config.toml
activation = "gelu"
rope_fraction = 0.25
tie_embeddings = false
parallel_block = true
init_std_o = 0.0
beta2 = 0.99
grad_clip = 1.0
decay_fraction = 0.844
batch_tokens = 65536
dataset = "wikipedia_en"
Each number is 50 + 10 x the weight over its row's rms, rounded and kept within 0 to 99. Layers, rows and columns count from 0. The size before them is the row's rms in percent of the matrix's.

# layer 8 MLP down (transposed), 512x128, rms 0.266, rows 3-28, columns 0-63
096:69 46 37 63 53 45 54 49 59 43 46 49 51 49 45 44 63 52 38 52 58 45 41 35 60 57 43 34 52 52 49 50 38 55 67 29 61 54 64 43 55 70 61 60 46 45 27 48 58 56 50 39 62 53 47 64 50 54 44 54 31 69 28 60
103:55 34 53 32 46 33 41 70 46 58 67 68 69 53 44 38 55 65 43 60 31 46 36 54 57 46 62 46 64 59 53 48 40 41 46 60 49 49 49 49 48 52 46 42 53 52 57 45 41 32 44 44 51 50 27 54 30 47 47 44 45 51 42 55
095:40 54 72 56 59 52 37 56 55 43 40 45 41 48 47 39 38 48 51 60 48 53 44 48 41 36 46 42 41 46 43 62 34 51 73 39 62 41 46 39 52 52 49 58 29 51 41 57 44 38 37 47 54 56 48 30 50 41 43 51 32 61 43 48
105:56 47 42 53 39 52 50 44 50 49 60 45 47 50 31 70 55 50 46 40 45 44 45 48 40 40 58 60 55 53 46 49 44 53 33 43 63 62 39 54 67 54 64 54 48 65 33 39 50 48 60 68 47 58 57 47 66 61 45 41 49 41 50 41
095:48 57 47 42 70 45 51 27 44 52 69 54 41 49 40 41 63 60 43 50 59 47 57 37 44 66 53 52 46 46 63 37 58 42 47 50 41 46 44 40 56 52 61 42 50 59 43 57 51 33 79 47 43 62 55 48 39 44 64 72 50 74 53 48
081:41 40 39 41 57 49 65 45 45 44 46 41 44 42 53 52 61 68 37 54 50 40 31 37 49 46 44 45 46 52 39 51 44 58 78 54 53 64 45 48 55 57 55 41 51 50 32 45 53 50 53 30 27 36 44 52 45 54 50 53 58 57 65 48
093:66 52 63 59 53 42 48 52 53 52 40 58 44 52 62 74 75 52 35 41 38 38 63 46 48 44 33 44 39 40 47 40 25 51 24 63 52 53 62 60 55 71 55 73 47 51 35 55 54 55 52 57 72 43 51 43 61 45 32 40 47 52 56 45
115:41 62 53 63 59 58 43 60 43 53 80 40 47 38 51 61 27 51 38 36 47 23 55 34 09 57 37 46 58 49 31 28 55 61 42 55 56 50 61 62 70 52 42 47 55 30 44 50 43 43 59 64 56 47 50 54 49 49 71 53 38 42 55 50
097:41 48 50 57 40 60 47 34 70 57 61 48 58 42 66 59 55 39 68 53 27 47 61 46 40 54 40 42 51 37 39 50 61 29 39 52 47 58 52 36 51 55 50 49 46 52 41 55 69 50 58 54 53 56 36 44 38 61 41 59 59 41 41 65
091:55 54 57 52 56 54 53 50 42 42 64 49 46 45 32 47 42 53 52 57 53 38 51 40 40 62 43 44 47 39 39 55 51 47 86 51 36 55 57 49 36 49 55 37 50 40 59 49 42 46 49 71 50 55 46 49 39 51 61 34 44 52 58 50
111:50 47 58 60 57 57 53 58 51 51 33 41 56 52 52 59 43 62 52 37 49 65 50 64 55 37 42 59 60 54 29 59 65 42 63 52 56 52 52 33 53 35 47 48 44 26 42 48 56 37 40 53 52 49 48 31 73 48 54 58 51 52 55 56
106:45 51 45 53 76 40 58 54 56 46 49 63 64 46 49 36 40 57 59 35 76 39 47 56 55 48 55 45 40 69 60 55 63 42 43 41 64 54 48 40 54 49 42 66 56 42 67 53 50 58 44 48 76 57 57 47 53 67 37 43 40 50 81 45
101:49 61 57 32 66 38 47 49 77 40 43 49 56 44 53 60 63 57 44 44 59 35 57 60 50 45 46 36 57 49 50 55 55 38 77 49 58 63 59 30 57 40 54 43 56 37 51 63 50 44 54 44 61 41 34 54 43 59 33 47 43 58 58 31
096:31 55 55 53 40 49 48 46 66 39 55 67 36 52 47 49 70 48 56 40 37 54 67 48 49 59 54 29 51 54 54 69 47 51 54 44 53 39 59 29 51 37 53 48 47 59 32 45 55 48 58 55 55 56 36 64 28 33 42 58 58 59 55 45
105:34 45 72 50 42 60 70 44 59 63 47 58 46 51 46 37 38 35 38 43 71 64 58 52 59 43 48 44 55 58 40 42 39 43 42 48 36 61 36 41 45 48 41 40 41 50 51 57 40 46 56 52 63 52 55 59 46 47 52 67 54 54 51 61
119:66 25 35 37 54 48 33 49 56 51 59 49 61 60 53 37 38 44 41 40 49 50 43 43 42 50 60 43 45 62 62 40 46 51 35 42 56 55 59 63 65 36 35 62 40 49 51 50 37 51 56 38 38 55 62 60 61 47 50 61 43 57 53 67
093:51 78 56 39 40 64 47 44 40 38 46 84 40 47 37 53 48 52 33 44 60 38 55 46 62 47 57 60 54 73 31 47 62 47 59 57 45 49 36 33 57 55 36 58 49 45 52 36 50 36 55 68 52 63 50 48 54 51 47 54 58 47 37 61
090:31 37 65 51 52 43 38 39 65 52 50 47 65 51 61 63 35 48 44 45 68 46 43 59 35 39 46 51 29 59 64 40 46 47 57 58 68 44 43 42 60 53 62 36 36 41 41 47 62 54 60 52 50 48 44 62 46 69 34 64 42 51 50 39
086:44 55 42 43 39 49 44 40 41 62 44 41 46 38 50 52 42 52 47 35 66 47 51 49 47 37 52 57 49 28 31 44 65 49 51 42 61 56 53 39 45 36 52 58 42 46 49 49 41 72 57 50 42 58 52 66 71 58 50 54 50 66 48 47
091:62 51 42 65 47 53 58 55 52 60 52 44 39 58 49 40 48 47 39 50 59 59 57 77 52 29 48 43 47 44 38 50 53 31 43 47 38 42 59 33 44 57 41 39 35 30 41 36 45 46 55 62 35 70 59 57 30 54 48 32 42 49 40 51
096:54 31 48 37 66 32 56 58 45 46 49 58 41 40 55 49 43 49 65 63 63 59 46 53 59 39 40 46 48 45 41 32 56 59 27 39 47 45 40 67 34 61 47 57 36 50 38 45 29 50 59 40 44 44 50 52 51 42 55 46 57 62 28 51
111:70 51 47 58 57 57 59 63 51 51 50 49 38 53 49 40 49 52 59 45 70 38 50 53 60 56 52 37 41 44 42 49 36 45 37 43 38 31 60 49 56 59 58 43 42 49 40 56 44 58 47 37 57 42 61 54 51 48 44 55 39 57 54 44
097:63 47 59 51 64 49 50 50 53 55 53 65 49 49 47 41 58 55 49 42 51 53 57 49 57 60 59 32 42 46 43 51 25 44 65 43 44 61 48 58 57 72 53 50 62 30 36 61 54 37 42 52 47 55 59 56 66 36 45 33 64 46 39 60
108:33 55 27 59 55 50 56 35 49 53 44 43 46 41 54 38 48 60 44 66 43 50 74 65 43 57 41 50 39 48 50 36 53 52 31 44 46 48 50 35 52 63 47 55 55 43 59 34 63 40 62 61 42 41 48 66 47 33 47 57 35 66 43 36
089:43 63 55 60 56 53 44 73 41 48 48 51 48 31 57 57 64 53 41 52 39 46 64 43 49 48 38 37 53 56 45 30 40 58 66 40 54 55 38 47 23 65 53 36 54 44 45 44 59 34 55 41 28 79 46 60 70 38 48 44 46 51 52 52
094:35 51 67 44 48 53 44 48 63 48 56 54 48 46 39 35 52 23 46 42 50 49 34 39 33 39 55 49 52 66 37 50 31 62 43 45 62 53 51 54 49 50 55 51 47 51 52 45 60 50 56 58 57 44 28 40 47 37 49 63 58 55 49 38
# layer 8 MLP up, 512x128, rms 0.26, rows 4-28, columns 0-63
098:41 44 60 65 49 71 46 56 47 34 60 54 62 66 34 56 45 39 59 45 64 54 52 45 53 47 47 63 30 70 57 53 53 63 53 53 43 34 51 58 71 55 27 44 37 22 65 68 50 57 72 56 61 35 60 42 48 46 62 54 49 58 55 46
105:41 51 52 29 42 46 64 54 52 50 41 43 62 47 53 43 60 62 73 53 37 58 60 46 67 30 50 44 60 56 60 48 47 45 53 59 66 49 41 46 36 45 52 53 76 47 67 52 45 48 53 51 40 46 53 44 50 57 47 45 31 44 59 69
103:48 59 35 42 37 59 57 48 66 42 51 39 46 59 36 47 55 63 65 31 52 39 48 27 53 56 30 41 52 51 39 55 44 65 47 57 65 50 51 54 46 48 63 61 49 58 53 30 59 34 57 46 55 47 39 52 58 51 65 44 50 53 48 71
088:45 46 41 59 31 68 53 52 55 58 48 44 53 63 58 30 40 45 59 43 40 60 42 61 59 38 60 58 40 63 48 59 40 43 43 44 55 51 50 62 47 47 28 40 50 36 48 38 64 52 57 43 53 31 51 43 50 53 42 40 49 32 38 61
089:61 43 54 67 50 50 62 55 54 62 48 49 66 62 28 45 37 52 70 65 63 47 50 59 54 62 66 51 60 45 58 60 44 64 62 38 38 46 41 58 25 25 41 63 60 59 58 51 45 47 52 62 57 62 42 57 48 38 62 39 51 55 56 45
098:45 47 38 39 37 46 55 59 37 64 59 58 51 43 49 36 37 46 65 62 30 55 34 30 59 61 51 57 53 60 56 49 71 54 66 57 39 56 58 33 43 36 65 52 47 46 57 44 42 51 61 41 32 37 54 35 47 55 37 52 61 48 57 54
111:55 58 47 45 42 61 43 42 49 32 49 52 47 48 44 30 46 35 58 59 74 37 67 37 51 58 61 53 62 37 63 41 58 45 58 69 48 59 57 57 62 34 55 60 49 49 62 46 36 56 51 60 44 61 48 62 54 50 42 45 67 54 53 65
096:66 57 58 61 51 59 40 37 49 36 53 41 61 55 42 52 44 57 48 52 52 50 61 44 55 47 63 55 52 63 58 32 61 43 50 44 68 35 46 56 67 37 78 63 73 36 51 59 48 33 50 68 41 57 42 28 49 57 50 38 44 60 46 45
096:48 40 54 33 35 48 36 60 42 49 38 52 39 35 45 51 37 50 51 54 53 49 59 51 49 33 44 39 53 36 55 34 65 25 66 47 57 43 38 58 47 53 52 46 51 58 44 62 44 47 54 44 43 48 58 64 62 50 40 79 37 24 49 37
110:49 39 52 48 63 53 48 37 47 55 50 62 42 50 50 72 52 45 44 62 52 40 50 53 31 50 62 57 45 35 72 54 61 54 52 40 62 57 67 42 42 57 51 41 63 56 74 50 56 47 33 56 61 39 46 37 43 36 57 36 57 49 63 51
107:50 56 34 57 46 42 62 46 48 55 50 60 41 40 69 58 62 46 50 46 52 53 56 40 65 39 52 66 30 50 64 55 55 42 44 56 61 47 40 40 46 70 66 51 67 51 61 55 42 54 49 30 47 54 74 61 55 57 58 44 52 46 36 63
100:59 43 53 61 33 75 47 51 42 63 46 48 60 60 47 39 40 69 62 41 21 59 56 35 63 37 56 52 47 54 38 54 54 25 38 28 67 32 51 62 50 55 43 47 47 52 52 41 49 37 56 69 37 54 43 31 42 51 45 43 54 34 51 56
098:62 48 54 49 63 47 52 52 34 68 49 69 63 62 42 47 52 54 37 46 72 44 46 45 43 60 45 45 48 56 56 52 74 52 55 50 48 44 57 42 40 49 37 53 53 59 45 34 35 49 37 39 43 47 52 55 65 44 41 41 45 55 31 44
099:51 50 45 46 45 53 38 44 51 57 63 61 42 56 80 66 62 42 61 73 67 53 58 42 44 54 43 49 56 44 32 47 44 34 58 58 47 50 34 49 58 63 41 56 52 52 54 51 43 33 63 46 54 61 47 42 50 51 56 38 54 60 49 55
114:60 42 28 52 61 57 46 63 35 50 29 51 55 67 72 51 42 50 40 45 62 42 62 52 47 50 52 36 63 68 55 45 40 56 38 44 59 44 57 70 59 54 46 61 37 68 48 64 54 60 57 36 57 43 72 54 59 55 39 55 33 52 44 52
098:63 35 49 59 38 47 66 39 49 43 51 67 51 44 40 61 43 46 49 47 44 46 54 58 41 37 46 56 51 56 53 58 55 60 35 38 28 39 53 69 44 56 54 45 49 47 49 48 31 49 46 48 47 55 57 32 54 32 46 42 58 34 56 63
093:49 52 60 40 45 53 41 48 57 38 48 58 49 66 47 38 47 46 63 51 60 51 58 47 70 60 61 49 45 39 57 47 57 39 48 54 33 42 82 67 57 42 39 53 53 63 67 47 35 54 44 54 45 54 47 55 52 51 63 57 55 61 43 47
091:61 60 47 51 70 46 52 49 54 40 56 50 57 51 58 58 58 42 65 41 48 45 50 56 46 62 41 49 43 47 72 64 52 49 49 55 31 55 51 59 65 72 69 59 45 32 39 41 57 29 53 57 60 43 57 39 53 42 18 46 60 40 32 44
095:35 43 47 42 47 42 39 58 47 50 68 48 63 23 44 55 64 51 49 33 42 45 51 46 47 74 56 66 41 50 61 54 50 56 42 67 60 45 59 32 49 42 48 52 58 48 58 26 48 54 62 40 62 36 46 47 60 36 45 37 62 40 38 47
094:48 52 46 66 35 50 52 52 47 49 53 51 61 64 43 55 40 65 56 46 40 29 31 59 36 26 55 62 48 56 27 52 61 45 65 64 65 44 56 44 45 76 44 52 40 50 53 51 35 44 46 70 40 44 51 38 45 52 54 63 57 51 50 61
107:74 53 71 63 57 84 69 43 40 27 56 64 56 42 38 40 48 53 49 53 63 61 52 54 50 69 58 42 47 50 47 61 54 62 43 32 53 39 48 42 56 73 51 53 58 51 69 36 43 36 43 28 64 50 53 57 42 49 54 56 44 50 56 50
098:39 36 42 49 70 50 51 53 39 55 29 34 47 58 55 56 63 59 67 49 74 49 50 54 44 64 57 43 58 44 55 61 49 40 65 74 41 45 46 45 55 41 39 44 20 59 45 50 65 47 56 42 35 52 50 30 47 44 57 61 49 47 45 60
113:59 51 26 60 44 54 50 40 49 68 37 57 38 31 35 50 48 49 53 62 36 51 55 57 56 48 52 49 38 49 59 53 52 67 49 42 64 51 57 35 54 54 51 59 41 51 83 41 53 49 51 41 42 36 70 57 56 36 57 33 39 40 64 55
096:49 54 52 47 31 45 42 41 38 22 50 58 54 51 31 39 45 30 48 50 49 58 32 39 64 43 52 47 29 59 51 65 67 49 37 40 39 44 50 65 57 39 65 67 40 63 44 60 44 62 50 49 56 36 48 65 59 63 61 52 54 49 59 51
094:52 48 53 42 38 80 49 57 40 47 40 50 47 58 45 49 28 49 51 54 46 45 48 46 61 63 52 60 36 31 60 58 56 51 65 69 53 54 49 63 45 61 43 50 55 36 33 31 63 45 58 54 44 48 43 46 65 58 63 56 53 61 47 37